Part of a small language model's weights: 3.98M parameters, 122M tokens.
Each number is 500 + 40 x the weight over its row's rms, rounded and kept within 0 to 999. Layers, rows and columns count from 0. Numbers have three digits each. The size before them is the row's rms in percent of the matrix's.

# layer 6 MLP up, 640x160, rms 0.123, rows 34-51, columns 80-159
105:556529486556508521491562476526546517521515446560423553515501543515457513523451563461457388531448516462444522497543450563538485556444536443503515441499469426451495492491495511488489491540468493523497513486524584485532456517546442455523505575
104:469513531495475499508512444501462516477525520540451512470494494481552526583422452471411473583514477503509451500527446515498497462454524496490451494551583514494547486499480503539469596514505483499479525553539534518461470511496474476573464475
108:507552449569532474501447468490469525500578543497545466560486541493532527532492439502511497511511592473500491474490439529502586434476506485455514573580536476506502572453501495564546545429523506546549482453560550505512453407548513443536527483
099:537509502517520534542492515497460501557518494438523512535481493438538590416479455394516484551535542504489466461505497528536472580517557468515472499551511470430493467509491504526496516511436542497486486482499484482449484526503446439515535531
100:499535474540487461567480503523454511531540511538512556492607517474550551464459507518541570502477522549468491537493478524489467538499530482464496511427457495449460444518528507519498538566446508439542523600514502538571537480472503470589483561
111:493485500471481513500550503490454609500538517549472532525499483475431549533521497569467486516472502467454529490420518529464528438466578518533522499462549498446455435509503467552460525474504512477470517505555516502504480504558470479479513514
101:509498519507467515471442451560511494577501556391507493604565520511497474573468535510489546552443520499481457512397528520547490487495518461455495520638539500513432509507522487506486488464521459527500492551470521508510432475606489502494492437
098:485476429527520517485477442525386547538516578604469472457474573490513518454461460537433511521484470542490475441469445512439470517486567477419470464518546505540489495469506456546442551447494529549526502528588541469486538517495495454523483502
105:584480569470505486532538443549477545507548505394468493528538514513444528482514506498531417542479495460506448526559484615459492579496476528508481598502495439497478481448481447545493498506460490517493512529486606532498435514556470495521488534
096:467523529519500584458451487500476587507512429511477466524486518475500508484497510500416424592517557437483532477483560527464476442474519521524506432503516578465490454473450465526506475630484509532574504477507501503481485539458489517494519430
082:485447470417534505480524494455534578554510440502502511533543481514434482515510446583533483510475492470500502495457504493445532507494475467467483511516503535456466461437486471540422476521482484410536502480495482467483489441457455485521494536
084:515472500525540499455489473513509492554539517598547444591529553537523492569403535456485530480438489504479481546515483476527585502432524507479489517500501500506531452469520468521516509481535546492510535485528547460520503398510463449509442579
103:509537542446541519484485473428500562589535431552464510485569487477478492494481434494497528591506411398554429474529527492523549502534561441513535534531502525485546494560504466537511526480544540480507565456440510568543451507658420513568501520
092:499526476578550518540444517433525436531507480539466512444567529455462495563560478451576453514508478463477504508521480511424483448482518448496494594524483480450482508515478431445497487527508492465448501495484539504492518467434513446517559478
117:488627450508481507496498495528513501569547540507495481592605493445478545496526482443493488533489506454497455532463476553486528584423489494491453509563503443466455497490585504509514522491502518443501487572537511517453484433515506437499478503
110:477582524563533469520585456542475483517490441497480526469520439504424522553493507480496487580466542561410478557495407516502514545410462508479522532502547443499500508394450437475514567489511519473468540560526532532484516516480478501544484557
117:544511527556503447539458462531387503520586539470458512492504454474516501467536461591533535488565571517527512495427445486465510463492487547483443513460578578521510500489489499545526449480452503501513566492541576523515492493553449486477553479
098:463466542489577528478502476575474502525530455560522566477519449515479588524507518516439497534510524507499525447506447500506544511500544482484512453438500480484504480489487428500483525570428407422509500538470461518544481418456458468481486530
# layer 6 MLP down (transposed), 640x160, rms 0.115, rows 34-50, columns 80-159
104:526469513543427452507514547516494558535480421520467495510527543480497479571567505426514527535492462529484515446418483433497498421475531538529553487525456519469535522493466519491494493529471586533536513432523600477416545521543556495537512522
099:538529467543498460418500503467466501515530557510502567534491551507487474469522582392539531460458473444459475507519516513475488489508483458491503547434471501429489463519465548499530506528461530522525549486527521576487563516423527518500544482
110:552496517524493360526545522505428495510488507523521547501456538496434475539558436459528480458504542488504538530546482474487518382537508457540469525540433479543502482512517565569529483482544529527543469464476513481572432507489531514519532496
098:538521506505458493478478490567546509509508480561558484439535440448465450532523470540508494482423523519511456457486563514498451498520449538470517579512533522540453485474439467463484445483485502488501483463474466499551498503519482509477447457
107:399468510467487485470496555415546519500505483492485552545476561501509470512532445457523438527470466461543514497533508552495504548473541521501484508466478497454461517455462457501516453463480570504466515509526510417537532464542494427475522538
111:513457411476517527499580422462552452554475523494523484533528517521521485559529475561573502495457553544476497504469393587503464561578485556487501399523456486544500506463574483548519531476519454493507424480442547554548434546489531522490468440
106:542533494539488527527521493511511478478580546516497509522497573504470548534503509519530465489556582435516562476542458515505502479520494563428563505443481507416467460515524443503519488492456508521466533491449474422553545463520516525499482552
101:550527466503494528421571547496584480555471561481454479520487469466537500440469479557495541482484547510481472582518495534512523544457499484513512521512487507464511452497498490471469505463438536529500488510433554445477480473552541479479463534
119:472408450521456525515574460515536565514497464499520517487485459505535488506471536475490467502504531418496523542491532557512536518553527484521567485471450463468434539486491512446442517473490519499469505489579484498458526476485503521519564518
091:490500547498473487485467525532506520486503522527545495534468531509522545480462506539543549470527544419550555478543465488474546509574486527454493479504455469489566481473442428418548500479498522443542556566514501559512539492532527487422497557
080:462531499443512515543430543470525500534453457500543449462430502474516497463470543535546551451563496552516444532546516452571533510554444520497507576530541508489479538602465532572493477473470478566442494459473489440467490533503557532494426455
090:460527502484444533485558601531603480446496421479549543544497478567467503461453554591496571493528490508524426474511557499533503473512511484522514545435477439531534522502491495486540474474505512494497438489453459546542426512499471499509495574
095:450492497512477560508444557482507513480483485512582452495457572460550502497523573506455526466539566505454492504491442421457467555437449546532493430530480477495424487556466551500526534458488507429554520569511496474410551490447456575499454454
088:485463485491507475516527480514575410503441493488536522547480468524509470490417528474514517526479551540519514485516547506430496493556608444502418414439433515496519556505480477495482541534549504471455526540515560584532463441552585460554409472
124:472565507503451483550540448541538528495540442513492555527441512467479540469546565451511521511543513541523527532516511521476502540526476509449428521497457498534478496501505491553528517532558474533452537499490533462542462501523580467538507561
112:415506504461487557530426477463499583557474486486545494496491510532498458547477458473572523547470503503561515549492440453534393470479520496598494531469511455501544483477500524461445586541527471451541530517488545597503469541551513444522499489
123:447474500523469500463479417475436507446452488528589460465502466476485489480614498491506570561484557450525525500577475490541478551439460473530462517498453448521434521511403497529517492507528570573459514608489490542451523438450503500460564522